Weights of a small transformer language model: vocabulary 16384.
Each number is 50 + 10 x the weight over its row's rms, rounded and kept within 0 to 99. Layers, rows and columns count from 0. The size before them is the row's rms in percent of the matrix's.

# layer 11 attention key, 320x320, rms 0.0412, rows 308-319, columns 96-127
106:34 37 40 55 33 60 64 41 42 35 54 52 55 43 59 49 54 55 47 50 42 53 50 56 50 47 54 34 54 62 55 46
109:43 30 67 52 44 45 49 56 70 50 54 47 45 40 52 64 74 52 40 64 50 58 57 37 59 42 41 42 52 51 65 66
112:58 39 42 52 61 56 60 67 46 48 41 52 49 48 38 61 47 42 67 59 47 50 55 51 60 50 40 68 56 38 53 66
110:52 54 62 41 50 53 62 55 49 43 44 51 53 62 62 36 51 43 52 49 67 72 35 58 58 76 44 38 60 37 35 83
114:60 71 28 52 42 62 37 38 33 61 51 57 59 56 55 52 56 72 70 46 56 48 48 66 43 47 49 70 44 44 50 39
115:54 59 52 39 42 50 64 56 42 34 64 33 51 50 47 57 43 45 47 37 51 34 59 11 52 42 48 43 45 58 32 46
111:32 51 57 66 59 62 48 49 58 62 46 40 40 52 66 42 35 35 53 36 50 53 49 26 38 49 49 32 56 67 44 73
113:47 63 54 48 45 54 52 68 77 57 38 54 42 45 54 42 61 43 69 39 67 54 51 54 50 58 62 46 36 47 60 54
111:47 46 68 41 54 48 31 50 41 50 48 35 40 59 48 35 65 37 53 40 65 67 44 51 51 67 61 49 60 75 33 59
105:43 51 49 58 39 45 45 49 57 56 55 55 46 51 45 50 39 56 42 52 35 58 68 63 33 42 50 44 70 61 53 44
107:50 49 63 45 63 43 55 49 53 56 52 39 52 52 32 66 63 51 38 51 31 40 61 47 53 38 45 52 33 40 61 62
105:46 63 39 49 48 40 43 70 34 55 57 46 58 59 58 45 33 38 47 63 50 57 60 61 57 58 57 44 53 52 54 52
# layer 11 attention query, 320x320, rms 0.0413, rows 309-319, columns 96-127
109:45 47 64 46 56 49 43 42 70 59 48 45 49 44 27 55 65 57 41 68 49 48 40 46 50 66 58 54 58 51 52 58
117:60 44 61 37 52 34 36 44 50 51 46 55 30 45 49 46 59 59 47 30 56 47 48 44 30 54 48 59 41 33 41 60
107:39 23 52 46 66 37 60 70 62 49 34 70 52 66 50 63 46 47 35 34 55 46 60 55 48 64 50 54 42 43 60 64
111:59 42 44 52 38 50 44 49 41 48 46 51 64 42 51 67 65 64 43 35 62 46 58 52 69 55 57 40 58 55 56 62
119:43 58 37 47 36 60 45 60 37 52 53 40 36 48 78 39 53 42 42 40 52 52 49 46 45 25 44 24 39 51 64 72
111:43 54 28 56 52 44 48 70 52 52 48 59 48 53 52 58 48 45 46 35 56 63 51 57 35 46 37 49 59 57 27 53
111:58 59 41 60 46 42 49 62 56 50 36 42 56 46 52 33 52 49 67 37 57 46 54 53 45 33 39 53 46 42 62 49
110:51 62 47 61 42 65 58 53 41 33 51 41 70 67 39 61 43 31 49 39 68 64 54 58 40 48 42 55 65 57 36 38
107:65 55 72 49 48 45 58 55 28 44 41 51 57 51 51 52 51 56 52 40 43 44 62 69 50 57 45 47 56 61 39 34
107:42 38 62 55 61 54 39 30 48 48 56 59 37 58 43 51 53 40 47 59 53 53 45 49 63 52 50 64 48 55 49 53
105:70 67 51 39 41 41 21 61 51 46 44 60 35 48 57 64 53 50 54 53 49 47 53 48 51 34 52 59 47 45 32 48
# layer 11 attention value, 320x320, rms 0.0376, rows 256-319, columns 96-127
097:46 53 44 48 41 49 43 57 50 52 64 59 52 46 51 62 52 54 25 59 42 53 43 59 53 76 64 52 49 56 62 49
094:55 43 61 54 51 53 51 46 39 39 48 35 35 47 46 58 46 63 33 75 37 54 44 58 61 48 45 44 48 54 68 65
092:36 38 65 52 46 58 52 52 57 39 42 50 60 49 56 50 47 44 39 50 49 41 40 55 55 56 57 58 52 41 53 44
094:44 59 30 47 51 54 57 45 55 52 64 37 55 58 51 49 55 63 56 50 44 56 61 60 34 36 63 57 29 46 39 33
100:58 62 67 46 46 39 36 62 41 43 41 50 56 47 54 44 34 36 41 46 42 44 39 38 52 57 58 63 43 56 53 42
095:46 50 42 63 50 50 42 44 58 57 28 34 53 41 54 58 40 55 38 57 51 41 53 34 51 57 35 34 52 44 38 56
099:54 53 51 43 45 65 45 61 56 42 57 52 50 34 44 45 48 28 52 50 50 60 52 50 51 58 48 49 56 54 37 55
094:69 65 57 61 51 37 51 46 39 56 37 44 53 38 23 39 44 63 52 44 54 59 41 46 48 55 57 67 40 46 33 51
094:44 35 44 40 47 41 53 49 59 63 27 41 49 54 57 58 40 51 35 50 39 44 58 55 59 53 61 34 43 72 55 47
101:38 66 57 34 69 37 27 38 53 36 48 31 34 52 43 74 56 62 57 36 46 39 57 33 36 55 55 56 35 58 28 66
095:42 48 36 41 47 52 54 47 41 56 28 54 46 42 45 59 47 44 49 60 40 41 45 59 33 70 53 58 34 49 58 54
101:41 40 48 25 44 39 34 57 45 53 50 50 51 61 61 34 40 59 43 35 56 46 55 39 65 58 40 65 60 39 59 56
102:31 49 61 46 43 48 58 43 61 39 38 48 57 19 43 65 47 46 60 51 50 59 55 51 50 36 55 52 54 52 46 56
096:56 50 35 63 36 41 54 57 54 50 51 58 47 52 36 44 68 55 50 43 53 58 62 47 71 44 54 55 37 51 49 47
095:48 48 69 60 43 70 67 37 48 47 67 62 39 50 54 47 61 47 22 41 50 58 40 51 63 50 61 37 72 61 55 39
098:46 49 55 45 46 72 74 45 46 34 51 53 73 59 46 35 50 52 41 41 49 53 53 30 50 26 45 32 55 61 56 42
094:37 40 52 57 54 49 53 51 51 46 43 52 34 64 50 48 35 50 66 55 47 62 49 39 48 55 63 40 47 61 57 56
096:39 34 54 47 45 66 40 42 51 47 38 48 57 38 57 59 37 70 40 69 67 61 53 55 68 51 53 39 57 60 45 61
101:48 33 49 50 28 58 45 37 52 50 40 45 41 46 56 61 73 47 35 49 38 49 47 69 42 59 41 49 44 59 41 49
098:68 49 36 47 51 65 36 51 49 48 56 63 38 49 56 79 51 39 32 55 33 61 54 53 36 69 32 69 53 45 39 67
097:50 26 50 60 51 66 35 26 45 57 48 43 60 57 62 40 70 34 38 46 49 53 45 50 61 45 53 41 63 40 48 73
101:30 40 47 63 40 54 56 59 51 46 45 46 45 63 51 56 55 58 45 60 54 52 61 45 65 48 65 28 75 44 47 47
096:40 48 36 54 60 44 58 63 65 37 32 33 47 47 45 55 44 34 40 63 59 50 66 35 61 82 66 41 38 44 38 53
093:52 46 53 68 60 44 63 70 55 45 44 56 39 46 47 49 40 51 49 45 51 48 24 54 49 25 43 49 45 49 71 70
096:52 53 57 36 62 57 55 49 51 60 83 39 52 54 30 37 42 43 51 58 58 55 38 52 48 33 65 55 43 63 60 40
099:35 64 46 68 46 49 54 43 47 46 65 55 60 49 43 54 48 47 39 46 41 47 52 31 55 56 54 45 61 57 48 46
098:50 33 65 63 41 52 51 65 53 46 51 53 54 52 56 67 51 36 46 41 55 51 51 57 39 65 42 59 70 42 48 36
089:39 41 57 45 26 45 51 59 36 65 54 55 48 47 63 48 49 52 49 43 46 43 58 56 61 45 44 71 43 77 47 43
100:69 30 47 45 52 29 61 44 52 55 56 43 61 62 46 42 74 47 33 49 62 45 53 55 57 63 67 57 41 65 37 34
098:47 60 50 51 56 72 66 48 52 28 69 45 49 69 48 41 29 49 64 55 60 46 43 45 43 51 59 52 54 55 54 55
093:47 48 73 54 64 43 56 64 56 51 43 37 47 57 44 59 40 55 32 63 59 51 36 73 63 62 65 54 36 45 51 57
097:59 31 57 55 50 33 49 52 69 41 59 50 55 48 42 59 74 67 41 40 60 59 37 50 41 45 49 42 55 56 60 28
099:61 39 46 48 65 66 45 48 52 62 23 33 56 38 57 42 60 52 49 43 48 52 51 49 65 33 36 45 52 54 52 55
092:55 49 61 51 33 57 56 50 38 46 54 41 57 50 69 52 32 58 34 47 59 46 43 67 58 61 47 46 30 45 51 37
097:61 53 53 62 57 69 43 39 37 52 57 41 67 57 68 33 56 37 51 51 51 53 55 54 74 30 60 63 49 65 45 37
102:51 52 35 38 55 44 59 42 45 34 60 54 62 48 49 66 50 41 48 46 52 40 33 50 56 36 60 52 48 43 54 43
094:44 31 38 53 71 60 46 66 31 59 61 60 48 41 51 42 28 59 46 53 55 33 44 56 45 64 50 34 49 43 46 51
101:54 41 58 51 48 53 48 61 31 57 45 44 55 61 40 35 56 62 51 63 41 45 44 36 47 32 51 68 56 58 33 28
094:50 39 50 46 64 61 42 49 39 36 36 66 39 45 40 53 35 60 55 38 43 37 43 54 53 62 49 61 41 48 52 60
097:38 59 47 62 59 44 53 34 39 65 35 55 58 51 36 45 37 53 46 59 41 52 46 48 60 58 48 61 59 44 52 45
096:52 39 64 40 39 51 68 61 65 53 66 44 54 35 50 55 69 55 23 40 44 47 59 40 56 35 37 61 54 29 52 70
097:53 57 65 56 45 39 61 69 55 40 50 52 44 58 60 59 57 67 36 63 59 42 52 51 58 35 52 54 33 47 51 39
094:51 49 52 32 68 43 52 59 61 41 47 49 61 43 57 49 60 61 46 43 44 61 40 53 58 33 43 41 45 44 50 51
092:58 65 41 47 46 64 29 38 49 52 42 55 49 45 46 44 41 52 52 62 51 54 30 52 65 62 30 43 62 47 52 34
099:47 45 36 36 58 76 59 25 59 59 41 46 60 58 41 52 61 55 39 64 58 53 42 44 63 40 37 63 55 58 47 54
097:57 26 50 48 48 56 75 53 61 63 51 58 54 55 39 50 62 53 28 33 49 45 38 51 65 47 57 40 65 32 43 51
095:58 46 49 58 53 56 56 31 59 65 45 65 48 63 56 58 50 46 57 53 45 48 37 42 35 53 58 23 50 50 53 58
097:56 53 43 49 62 42 61 63 55 28 45 63 66 51 61 43 77 38 61 51 50 42 66 48 60 46 46 76 61 52 41 51
096:45 60 37 43 35 26 58 57 55 57 38 34 39 46 48 45 70 55 61 68 48 59 48 53 61 41 53 53 40 37 46 41
092:33 45 43 51 51 31 43 52 55 52 44 58 39 71 61 66 37 45 57 46 53 53 52 57 41 55 54 60 45 46 51 47
096:58 61 48 54 41 49 65 55 58 57 46 70 44 36 66 50 56 49 59 63 59 53 50 62 69 48 62 40 45 50 57 47
098:41 58 41 51 48 60 60 51 61 44 43 47 65 44 58 35 40 68 59 39 41 42 60 54 56 38 44 58 61 69 48 58
097:59 43 44 63 41 53 54 45 67 65 51 49 60 43 39 38 52 57 72 53 44 49 43 44 44 37 43 48 63 43 52 54
105:33 50 55 48 43 42 29 43 55 65 48 48 61 60 63 48 43 63 45 52 53 50 33 48 56 36 42 61 56 46 43 57
097:42 50 70 52 31 57 62 58 37 59 35 55 59 46 58 48 48 45 64 52 47 37 43 55 37 87 38 53 48 54 50 40
096:51 30 57 58 30 42 64 46 45 32 48 55 42 51 66 37 54 53 56 51 60 58 41 33 58 53 43 65 49 48 45 62
097:51 53 40 47 47 50 64 26 57 34 50 50 47 43 65 47 57 33 66 56 41 57 59 53 39 39 50 76 53 59 70 49
094:43 24 33 49 74 43 42 49 54 58 66 47 58 44 66 56 78 59 43 62 63 42 44 40 48 52 49 59 45 43 41 52
097:58 42 48 48 38 36 36 50 66 54 52 45 57 34 36 55 38 44 46 58 40 54 52 67 45 47 49 46 34 72 57 55
094:35 27 43 59 43 43 62 39 47 34 51 52 62 51 49 57 52 61 28 47 52 51 40 48 39 32 48 50 59 57 37 45
094:58 36 71 43 55 57 53 56 60 39 39 60 54 54 60 51 56 59 62 57 36 41 69 59 68 41 45 48 49 58 62 42
098:32 65 54 68 48 45 46 46 28 61 52 47 64 46 46 53 41 54 56 67 55 40 33 52 54 56 65 56 56 56 48 47
099:59 49 58 32 52 61 41 51 54 39 30 38 50 54 51 59 58 60 41 46 49 35 32 45 48 38 63 50 54 45 46 40
097:73 67 65 60 67 47 58 54 72 32 27 45 49 60 38 61 67 67 45 32 46 44 47 59 51 67 33 47 54 48 34 41
# layer 11 attention output (transposed), 320x320, rms 0.0289, rows 256-319, columns 96-127
100:52 45 58 46 44 49 53 39 51 51 47 40 54 47 53 56 50 51 62 41 30 51 50 43 56 42 51 56 36 52 46 42
095:48 37 70 46 53 47 46 54 56 69 29 59 50 47 43 34 48 64 42 38 34 50 49 46 37 36 59 60 24 38 53 44
093:32 56 40 42 39 62 43 53 36 47 56 53 51 56 35 53 41 38 54 44 38 45 50 43 19 22 57 56 57 70 42 59
094:65 53 63 39 62 42 57 54 56 50 27 55 50 42 39 45 51 47 47 59 52 55 41 57 65 60 52 42 35 48 22 40
102:49 57 49 40 49 47 53 37 47 52 50 46 36 63 58 74 52 46 62 54 41 58 47 34 33 46 53 66 68 60 60 76
094:41 48 49 38 35 44 42 44 56 43 50 63 51 45 50 42 47 56 56 29 39 43 42 54 37 60 58 51 40 69 46 45
102:44 38 38 39 32 40 49 47 49 44 58 52 70 29 53 51 43 46 54 45 64 58 58 41 62 49 50 58 69 44 55 55
092:55 64 54 29 52 72 35 40 39 49 52 47 73 52 54 61 60 34 56 49 60 71 51 46 59 51 55 57 58 35 36 48
099:59 59 56 50 44 44 38 57 35 46 67 52 48 43 57 66 70 44 66 30 26 55 57 61 48 56 63 69 57 41 41 47
106:65 50 49 59 47 58 63 51 41 60 42 63 50 63 64 63 61 52 50 45 40 43 44 52 40 51 25 58 51 39 49 52
093:39 38 78 69 52 45 63 75 62 48 59 44 36 74 52 32 55 52 40 45 42 50 70 45 59 49 61 65 56 53 42 43
101:61 44 45 54 77 40 46 38 63 47 76 49 46 51 57 57 51 67 67 72 59 56 52 54 51 62 46 62 50 37 43 48
105:40 56 46 40 38 45 45 40 42 51 51 61 57 45 51 40 41 49 60 48 58 36 45 46 57 62 48 53 52 40 66 44
101:53 30 45 38 59 35 30 51 60 39 51 60 58 47 58 51 61 37 56 52 57 32 40 43 34 45 44 44 61 49 47 52
096:31 38 43 26 58 51 48 54 53 50 49 45 61 53 38 50 61 60 60 52 46 43 50 55 49 63 46 67 58 48 57 58
096:48 63 50 47 50 28 47 48 32 55 52 62 51 47 59 24 51 64 35 54 55 29 47 35 60 51 54 46 32 44 39 42
096:50 50 51 50 60 63 45 53 47 29 46 59 55 36 44 49 75 47 46 50 55 60 71 52 43 61 35 32 33 36 44 46
097:65 54 53 52 61 44 40 53 57 36 53 43 28 48 59 58 56 53 63 58 45 49 54 62 48 49 56 40 51 48 51 66
103:41 48 62 47 70 49 41 60 42 61 47 53 42 61 55 49 48 48 57 59 49 49 46 45 48 28 55 37 50 46 45 53
102:38 65 50 50 54 62 41 47 48 49 57 31 48 60 48 44 45 51 66 45 73 59 62 44 65 59 54 38 40 62 38 52
097:40 60 40 47 64 38 36 51 44 65 67 43 53 53 60 58 57 61 42 53 32 61 32 52 40 59 59 56 66 40 52 52
105:45 52 54 50 56 54 41 64 50 42 42 36 23 58 52 64 53 40 45 55 37 65 70 65 57 29 34 58 38 42 60 41
092:58 57 60 59 49 59 50 39 43 48 38 63 39 50 46 65 40 35 57 44 53 36 53 41 45 36 50 66 48 51 66 62
096:54 39 40 60 61 60 51 39 49 38 39 46 49 53 42 43 57 55 56 63 51 44 60 31 58 50 56 33 49 47 54 50
097:43 46 41 54 56 60 59 41 26 45 38 58 53 38 48 57 64 54 48 43 29 50 66 64 57 35 48 36 47 40 45 44
101:51 62 67 64 49 65 63 71 61 43 45 50 59 48 44 41 53 40 56 55 37 28 53 53 69 54 49 55 61 62 62 46
099:46 52 44 49 37 51 45 49 46 58 65 36 67 70 52 38 62 36 42 48 35 54 41 49 43 41 53 64 44 64 43 54
090:56 64 47 45 38 49 51 60 49 46 63 82 47 49 41 60 59 56 39 62 41 42 42 39 37 47 56 37 48 42 56 57
100:45 44 64 55 39 54 48 54 66 59 54 42 47 53 48 48 43 45 63 53 76 66 50 46 59 42 54 55 56 50 33 78
101:52 49 50 52 45 58 60 67 37 63 52 56 63 58 52 37 55 33 50 44 55 34 49 55 67 50 44 65 57 48 31 64
090:41 50 34 56 43 60 53 53 46 47 46 53 34 55 39 31 43 56 50 66 47 38 48 33 35 54 45 54 51 47 63 47
097:30 34 45 50 56 55 34 44 45 46 40 43 36 52 36 34 33 43 51 53 50 58 47 46 32 47 46 70 50 63 41 53
097:40 63 42 39 29 52 53 67 38 42 61 50 50 52 58 40 49 51 43 39 56 38 59 43 52 51 37 52 47 37 62 56
092:43 47 46 27 50 50 26 58 52 58 50 53 53 42 46 43 64 54 41 43 61 51 45 43 28 61 51 52 49 50 55 54
103:48 62 24 67 43 50 49 46 50 45 51 23 78 45 57 46 39 52 55 47 41 60 50 64 50 36 60 48 46 43 31 47
110:49 66 56 67 38 61 52 33 49 58 46 54 69 50 47 56 52 55 57 49 41 51 31 34 50 36 39 65 54 68 47 57
098:65 38 45 62 49 45 56 59 47 53 42 61 56 61 52 56 46 49 31 62 44 53 60 45 50 35 53 51 61 70 66 50
102:71 48 44 46 58 56 53 52 63 48 51 42 52 50 44 48 45 49 36 59 48 43 44 52 66 68 49 29 39 50 47 45
093:57 70 46 44 33 65 31 65 47 53 48 44 48 47 49 51 61 45 42 53 54 50 66 47 36 44 37 51 41 43 40 52
102:39 39 69 65 51 69 48 45 60 44 40 36 39 40 38 67 40 56 50 47 52 43 38 37 39 51 55 49 63 58 51 52
097:46 42 45 47 36 52 67 42 66 50 55 62 61 50 48 40 49 68 54 40 43 39 45 59 47 43 53 56 61 62 59 30
098:43 69 51 46 58 48 43 42 49 53 51 47 40 42 43 44 43 51 65 41 49 63 46 63 30 45 51 66 37 47 59 37
094:41 47 61 54 35 48 51 37 47 74 52 42 61 43 54 45 48 61 54 39 66 51 56 72 34 49 44 49 48 50 48 32
094:33 49 45 47 54 49 51 55 58 53 53 44 57 53 59 68 49 66 45 46 65 58 52 68 51 42 48 38 58 67 45 63
103:23 41 30 56 43 48 38 62 69 51 46 59 68 44 44 45 29 57 57 43 61 69 40 52 51 62 46 59 57 39 60 54
101:36 36 38 47 69 45 59 50 54 56 55 51 54 42 41 61 40 57 53 49 57 50 48 57 45 39 50 78 49 72 40 46
092:41 40 49 51 62 46 48 75 43 38 47 44 50 66 50 56 47 38 39 57 36 54 53 61 53 44 33 50 49 50 49 37
096:46 53 48 56 43 59 41 43 63 48 70 62 43 63 55 43 43 54 45 50 51 27 28 27 55 63 52 59 50 55 44 69
094:52 54 57 66 49 49 44 37 60 46 45 46 44 47 40 55 66 54 48 52 62 40 60 60 46 64 60 32 58 44 55 45
095:48 44 65 54 35 61 43 47 50 43 36 60 39 55 42 54 44 51 49 56 39 49 46 40 56 44 68 54 59 57 48 62
098:36 41 53 43 43 46 45 31 69 55 60 33 54 32 57 71 39 59 44 57 47 50 29 59 50 55 43 60 55 43 51 49
098:64 60 60 45 34 48 42 54 26 55 63 43 57 63 41 48 44 63 32 68 38 35 47 50 77 62 53 37 69 48 59 51
097:61 33 46 40 82 48 53 45 40 49 49 46 39 66 62 49 42 38 51 39 41 49 56 51 52 44 51 53 48 64 64 38
107:63 40 46 58 61 62 45 54 51 46 55 35 58 57 57 71 45 35 63 41 55 54 43 59 40 71 44 35 52 68 51 32
099:28 31 50 44 57 55 44 59 42 63 64 36 60 41 45 41 64 67 23 65 42 61 47 34 70 59 39 65 54 45 31 45
097:62 67 37 42 51 60 49 42 59 51 52 37 64 55 34 71 55 51 54 45 42 50 40 39 56 62 45 58 61 35 49 53
097:59 62 56 54 44 54 51 42 49 56 47 44 56 52 57 37 56 45 37 46 36 30 51 51 66 65 51 49 58 46 53 49
096:35 52 59 51 54 52 58 42 54 60 53 39 44 64 43 69 26 40 42 57 28 45 46 62 47 48 63 48 73 49 50 40
103:48 54 62 49 56 47 41 56 63 51 46 33 42 45 46 51 43 54 54 60 20 51 47 37 43 41 55 40 67 52 53 48
096:51 40 66 49 38 43 59 48 62 59 49 46 42 65 36 42 43 42 61 55 32 42 59 54 48 54 48 55 58 35 50 59
098:36 42 25 47 51 70 44 45 38 48 46 61 56 50 65 55 55 49 49 35 41 48 55 40 44 51 74 62 40 53 60 47
096:55 44 56 47 45 53 32 56 50 37 37 59 36 50 65 40 39 44 37 50 30 43 65 38 46 62 37 58 54 68 55 57
104:53 45 58 66 37 42 54 53 46 53 47 51 51 56 38 40 38 64 64 45 47 41 55 55 56 41 52 37 34 59 54 45
096:49 47 54 48 53 65 52 39 45 60 58 34 29 50 68 36 48 37 38 64 45 42 48 47 56 42 46 55 50 60 52 47
# layer 11 MLP gate, 832x320, rms 0.0393, rows 0-20, columns 96-127
109:43 52 66 52 64 46 56 51 59 48 50 47 62 61 50 46 52 51 57 62 57 24 49 32 64 56 47 38 57 41 53 51
095:45 51 49 37 44 40 66 62 62 49 61 53 62 61 58 39 62 66 47 35 46 37 59 57 59 55 48 58 44 45 39 26
100:59 51 57 34 57 47 55 46 66 58 62 61 43 44 44 64 54 55 38 46 44 39 65 54 49 53 37 55 52 56 59 56
108:52 51 48 37 39 59 75 57 58 44 38 58 35 60 49 27 48 53 50 61 51 49 57 50 35 43 51 40 60 49 48 58
103:51 57 47 37 41 31 55 48 59 60 48 46 47 44 47 67 46 54 46 56 58 44 58 47 28 59 45 32 64 40 64 66
112:61 64 52 59 65 33 54 53 50 53 51 38 37 55 49 42 65 47 61 53 57 34 45 50 53 37 62 53 38 59 66 23
097:36 65 44 68 72 41 53 46 49 42 57 53 38 57 56 56 58 46 44 46 44 57 72 54 63 54 38 58 51 34 44 62
102:58 35 62 29 66 46 57 67 66 53 41 39 41 45 53 49 41 52 57 66 57 50 49 47 32 60 52 50 40 62 60 51
102:59 34 39 70 61 39 54 43 37 61 64 41 52 56 40 50 52 67 50 44 54 49 51 46 50 54 56 57 47 42 51 51
097:45 61 50 49 52 68 47 46 46 59 50 51 58 63 57 64 43 46 43 47 32 38 53 44 27 67 54 64 58 29 54 42
101:53 55 60 38 57 63 50 58 58 66 38 23 53 57 48 50 42 53 43 52 47 46 64 46 53 62 46 43 50 43 69 49
095:45 62 61 63 55 55 53 58 58 60 52 50 42 45 39 42 40 42 37 54 50 51 42 54 47 61 57 60 47 56 61 53
101:62 56 47 36 61 46 50 50 40 72 54 46 41 61 65 39 26 61 28 48 56 42 51 38 48 48 51 61 47 47 52 54
096:63 52 58 38 43 63 57 59 53 70 47 46 42 35 42 52 50 37 38 48 47 43 53 55 46 58 38 45 69 52 40 36
096:36 61 38 53 27 33 30 51 47 45 66 59 50 35 51 54 46 72 54 34 42 51 59 35 42 48 49 55 56 46 39 44
108:33 31 52 50 72 40 41 29 46 58 38 54 53 57 58 52 58 59 54 42 50 69 66 62 36 62 42 45 57 39 59 66
104:67 40 61 40 49 36 42 58 57 50 42 46 60 48 42 60 56 59 55 64 54 50 53 70 55 69 41 56 37 37 50 55
100:42 48 50 52 51 68 51 57 45 47 52 55 38 50 35 34 50 37 47 61 52 44 51 36 57 68 70 63 46 50 48 29
100:77 50 41 49 58 54 47 39 58 40 53 47 46 66 51 67 61 53 65 68 41 31 37 47 46 51 39 44 45 38 43 52
100:62 56 63 48 54 49 37 64 40 45 55 42 48 44 55 42 60 42 66 50 43 47 40 50 39 50 45 59 50 62 54 61
101:33 40 36 71 52 64 50 46 63 53 60 50 34 51 40 60 59 36 31 70 41 53 61 38 46 38 57 41 58 57 66 39
# layer 11 MLP up, 832x320, rms 0.0377, rows 0-20, columns 96-127
104:28 61 37 37 32 48 63 76 42 57 57 59 42 40 64 45 56 54 40 33 43 59 64 50 49 59 47 54 51 52 66 54
098:55 47 32 64 52 55 38 44 34 59 43 38 42 44 43 42 37 66 49 57 38 57 50 57 47 56 44 41 30 48 73 45
098:52 47 56 35 33 53 43 43 57 64 47 45 48 50 62 36 45 71 50 41 42 45 62 57 55 59 29 59 56 47 48 41
107:37 51 62 46 44 51 55 45 41 56 53 46 45 41 51 50 46 46 41 52 47 54 42 34 57 51 28 48 54 61 41 51
098:48 57 50 58 57 39 60 71 49 46 49 43 60 60 47 66 66 57 26 57 57 55 66 52 56 39 57 50 37 59 70 58
103:40 55 40 46 61 48 62 41 51 43 58 51 40 43 73 41 47 68 41 61 42 51 51 44 69 49 53 43 49 44 46 41
100:49 52 52 53 62 47 48 54 57 64 68 45 46 59 64 57 68 53 54 36 44 40 53 32 55 53 49 28 52 52 57 33
104:48 49 33 48 46 41 42 58 49 44 54 50 53 48 37 50 45 54 36 52 44 65 60 50 62 56 33 56 43 52 39 47
105:52 42 43 35 49 45 38 61 51 65 50 56 33 51 66 61 53 55 55 48 67 35 56 39 47 65 51 45 57 61 50 41
098:63 55 31 35 42 50 61 35 53 72 52 51 70 48 44 63 48 40 55 46 60 42 35 60 58 64 41 65 54 49 48 58
105:54 55 35 29 52 38 40 50 66 43 52 60 73 55 58 37 34 44 63 55 64 46 58 53 49 56 51 36 29 46 47 62
098:55 42 58 47 63 53 39 60 43 44 48 54 39 33 45 43 44 60 44 44 56 48 47 51 40 56 42 51 61 64 55 48
099:56 60 43 47 49 37 38 60 45 28 52 34 53 41 51 47 58 48 59 32 43 61 37 64 41 36 66 76 48 48 68 64
093:54 54 26 42 55 44 68 41 37 43 42 42 54 72 48 28 37 61 47 45 34 54 44 42 45 70 48 62 53 60 65 55
098:57 59 39 49 52 69 69 24 43 45 34 45 40 44 54 46 46 62 49 56 44 40 43 59 70 51 68 41 67 26 60 41
096:48 59 66 61 57 58 33 63 57 47 45 44 61 49 55 51 57 46 49 46 43 53 57 40 46 62 61 59 45 48 57 43
101:56 48 51 71 50 29 60 59 41 40 49 53 44 48 65 45 62 55 47 41 44 51 71 40 74 53 45 37 49 48 52 48
096:53 55 62 56 49 44 45 79 40 53 44 55 35 56 45 45 55 34 46 43 66 45 45 46 40 50 41 46 42 55 55 40
103:39 63 50 52 56 44 50 60 55 56 42 27 53 38 50 43 46 32 56 56 39 57 70 51 34 31 63 42 56 55 69 65
098:58 49 69 56 50 54 39 41 48 47 46 49 47 47 60 53 61 55 43 67 47 48 46 41 67 48 46 43 51 56 67 62
101:69 65 64 41 72 56 56 33 60 54 58 37 63 38 52 45 53 53 42 56 60 65 60 51 52 50 25 50 60 28 34 56
# layer 11 MLP down (transposed), 832x320, rms 0.0296, rows 0-20, columns 96-127
106:36 40 59 53 45 61 36 53 53 46 46 48 57 43 57 33 27 51 50 37 58 54 49 52 40 56 63 53 43 54 66 65
099:47 45 24 66 60 58 51 47 47 55 50 56 36 41 41 64 54 51 41 74 45 37 43 54 49 63 54 23 36 56 51 45
098:51 47 52 40 65 50 42 48 52 68 48 58 35 49 43 58 40 42 78 51 39 51 69 34 50 44 62 51 46 60 44 54
098:39 58 58 60 33 54 59 44 49 67 47 58 46 48 49 37 49 44 51 49 57 36 30 58 77 60 49 51 52 44 55 71
103:52 67 66 43 50 45 57 46 59 42 44 48 69 54 36 64 40 50 47 57 58 66 55 70 49 46 42 52 54 49 42 52
103:47 47 67 51 58 45 36 21 36 48 53 50 56 25 63 61 53 59 43 41 52 47 48 54 68 65 59 61 41 43 46 54
099:42 64 52 61 60 70 47 59 64 61 61 62 69 57 48 49 56 37 54 50 46 51 49 59 41 70 53 38 37 46 31 59
106:40 61 37 47 31 65 67 40 31 57 41 30 39 38 56 45 48 41 47 38 42 29 59 56 52 54 33 43 58 52 38 36
102:47 56 57 52 45 53 51 57 48 54 45 40 37 44 53 50 57 56 64 33 67 56 60 52 51 69 50 55 44 43 60 75
094:30 51 41 56 61 49 34 44 55 59 57 73 64 63 50 63 56 57 59 44 40 38 58 57 40 55 60 45 41 66 56 44
099:63 52 43 49 44 53 50 48 61 44 44 31 67 42 56 44 61 53 51 36 70 70 50 51 39 36 42 32 43 38 52 53
097:60 45 57 57 50 52 42 28 48 57 53 77 39 47 43 35 51 46 76 63 39 36 61 64 52 53 40 50 45 41 66 50
101:57 39 54 50 32 42 36 45 52 59 32 43 47 67 51 55 28 48 47 48 41 38 52 66 50 38 58 53 54 71 43 48
088:54 47 50 51 64 39 46 48 48 47 47 59 74 50 50 56 64 58 50 62 40 54 41 65 56 66 34 54 53 38 60 40
096:15 58 39 53 44 54 37 44 68 49 62 46 33 47 44 50 45 56 60 42 63 54 39 36 35 52 75 41 52 56 59 53
097:64 60 48 59 51 42 50 44 44 66 52 40 56 41 50 48 46 34 43 57 48 41 32 62 62 49 47 38 32 58 59 47
102:57 58 56 36 44 62 35 45 45 45 60 60 48 49 70 49 52 55 42 51 41 47 51 28 43 50 42 55 44 50 52 47
096:49 46 51 31 48 63 54 52 58 54 34 76 61 32 48 57 62 46 50 39 47 42 47 44 44 54 58 37 31 61 47 64
105:47 61 61 41 35 50 43 52 60 58 52 57 45 44 60 54 42 53 58 68 43 46 42 54 32 74 57 51 52 45 61 48
098:27 50 48 39 42 72 43 57 41 48 46 42 53 51 61 61 53 49 65 64 52 69 45 50 44 39 40 40 52 51 64 44
101:50 43 47 51 47 39 46 25 50 56 56 58 62 61 58 39 52 38 59 50 56 49 59 54 54 57 19 59 45 52 44 62